Weights of a small transformer language model.
Size: vocabulary 807, 7.33M parameters.
Each number is 200 + 20 x the weight over its row's rms, rounded and kept within 0 to 999. Layers, rows and columns count from 0. The size before them is the row's rms in percent of the matrix's.

# down: layer 6 MLP down (transposed), 1024x256, rms 0.097, rows 1011-1021, columns 0-63
# up: layer 6 MLP up, 1024x256, rms 0.092, rows 1012-1021, columns 0-63
down1011,103,208,203,180,193,216,214,177,200,195,202,211,188,220,199,166,186,207,230,183,222,181,217,208,164,225,180,208,192,200,230,204,196,217,189,187,156,182,211,179,201,175,200,190,202,217,184,203,192,189,197,172,247,205,173,249,203,155,205,174,184,185,219,219,204
up1012,098,221,190,205,197,203,218,183,174,193,175,202,222,200,199,236,187,205,185,218,186,234,157,190,214,200,195,215,171,220,147,183,193,194,172,189,220,174,184,188,193,189,201,203,210,226,225,212,186,219,208,199,192,200,219,210,245,188,198,192,211,179,210,182,149
down1012,093,229,214,189,181,211,201,229,207,210,215,222,208,238,207,200,175,247,209,226,233,216,190,180,181,222,189,207,152,191,190,219,212,171,194,199,193,187,212,196,174,177,182,171,238,180,213,213,226,218,208,216,193,209,210,182,188,202,204,209,199,221,198,215,219
up1013,094,220,202,180,230,211,202,220,230,180,200,205,188,194,198,207,221,211,188,193,230,190,205,185,220,192,158,172,219,212,219,183,171,218,195,190,196,210,169,201,220,190,219,246,198,182,226,235,185,188,200,183,235,202,230,203,169,231,166,218,228,197,210,216,200
down1013,086,205,216,217,202,181,238,183,199,205,215,206,187,218,214,183,214,240,183,180,190,185,221,213,183,199,199,201,228,198,173,197,185,189,220,218,193,175,209,208,204,213,204,196,210,226,189,170,184,153,235,234,182,200,171,181,223,179,206,189,178,174,184,177,191
up1014,102,207,195,183,177,192,158,214,185,172,197,200,205,208,176,249,223,205,201,196,198,216,166,180,199,211,182,174,186,206,188,188,204,253,205,197,210,229,203,194,207,189,209,190,173,242,194,211,214,207,209,199,200,227,202,196,186,231,183,197,223,221,224,200,194
down1014,116,208,199,193,216,195,187,211,161,195,227,214,239,183,199,192,201,187,204,181,223,199,202,185,220,219,206,225,199,202,208,199,181,181,240,207,247,230,199,189,227,200,185,233,184,200,190,201,207,201,193,188,232,179,207,275,186,198,177,186,218,185,199,197,187
up1015,100,247,198,204,213,185,192,234,188,202,199,191,210,235,197,228,181,226,188,210,214,197,174,209,198,213,204,235,200,208,192,158,169,191,199,169,176,205,209,186,202,174,177,224,208,182,156,200,202,210,206,189,193,238,194,195,225,204,174,192,167,214,206,195,163
down1015,095,190,219,224,192,211,187,178,207,201,186,246,200,223,203,202,198,200,212,217,196,199,233,163,184,195,199,179,146,157,198,201,204,215,237,192,187,240,220,213,232,167,219,199,235,213,213,220,243,152,220,212,183,200,179,178,208,205,196,178,216,205,216,212,228
up1016,105,207,224,199,188,193,201,202,216,187,227,207,225,223,222,196,196,201,215,191,221,225,170,183,199,215,223,212,248,248,207,199,205,166,178,182,218,215,200,214,233,230,186,206,219,198,192,199,221,215,203,191,220,187,187,212,239,189,174,211,188,185,194,181,183
down1016,107,192,214,229,214,187,193,204,203,210,185,200,193,160,190,225,250,216,203,198,176,221,249,224,208,187,214,230,175,208,171,206,188,190,202,213,187,214,173,207,234,217,210,207,194,186,191,196,189,198,225,201,222,194,221,197,200,230,215,211,200,210,199,246,209
up1017,102,211,208,198,237,184,225,169,202,189,163,213,204,190,209,177,165,208,160,202,224,192,193,210,187,200,181,190,223,217,176,182,205,177,192,169,221,211,223,192,195,209,164,187,195,228,183,199,196,190,206,176,185,209,180,203,227,190,181,197,186,149,210,189,264
down1017,103,214,218,204,199,200,162,241,209,182,199,180,221,182,173,179,200,179,193,222,234,196,168,203,207,181,205,194,207,231,184,193,178,231,191,212,202,188,199,204,193,209,188,189,180,199,199,209,208,218,202,190,189,180,223,182,182,188,194,188,190,195,195,183,191
up1018,099,205,174,175,170,187,180,185,186,195,163,181,194,192,176,240,150,197,181,219,226,218,157,227,228,195,231,188,205,222,224,166,235,187,175,210,201,227,200,187,155,194,200,226,194,203,187,197,199,202,208,167,221,165,206,225,216,208,202,235,180,191,207,194,176
down1018,099,251,181,219,190,231,234,219,187,202,197,182,217,194,225,213,182,211,197,178,179,225,202,219,192,205,206,221,199,190,207,219,190,179,236,197,184,153,225,211,172,210,183,185,230,239,217,198,202,193,224,221,147,206,167,207,160,198,225,191,199,215,207,205,210
up1019,102,193,170,190,168,183,199,176,233,190,171,198,165,188,213,203,179,212,208,217,202,182,192,197,208,204,208,222,213,166,167,217,180,213,162,174,172,248,253,206,207,212,217,184,175,209,199,168,220,245,179,209,182,209,205,214,228,223,176,180,237,154,204,193,154
down1019,105,224,225,215,204,151,199,217,203,204,182,179,222,192,197,197,173,166,192,186,155,198,220,230,214,198,198,213,204,178,222,201,211,211,191,189,223,185,198,187,236,169,196,203,192,218,208,182,195,186,203,193,213,189,178,206,192,164,198,230,209,161,160,198,195
up1020,101,204,169,217,190,159,218,203,236,209,215,258,194,212,160,223,192,205,168,184,187,193,184,177,209,171,189,169,181,235,161,180,197,213,219,220,196,223,209,227,201,172,226,202,218,204,225,202,236,185,200,181,214,245,227,227,216,220,164,146,241,211,206,205,157
down1020,096,205,214,206,213,245,205,187,186,183,176,219,216,221,199,225,142,193,211,208,199,179,221,209,194,217,194,216,220,226,219,202,215,230,231,201,190,174,213,171,190,216,188,217,191,219,216,176,199,188,191,173,180,205,194,210,214,194,219,240,183,179,204,193,213
up1021,095,234,196,162,196,218,241,179,218,227,207,169,202,232,184,184,187,198,184,244,255,213,210,190,192,205,216,194,238,236,225,201,186,194,154,194,182,194,189,187,195,181,182,224,194,226,182,238,201,208,212,205,218,190,253,196,229,208,208,201,193,184,174,185,182
down1021,094,226,191,221,202,208,197,195,166,162,167,186,244,225,216,202,228,217,214,186,235,216,199,230,191,200,205,182,205,186,215,218,181,185,217,202,202,202,212,206,214,209,221,193,188,221,212,185,190,187,212,186,179,199,167,181,165,208,194,185,241,185,247,203,178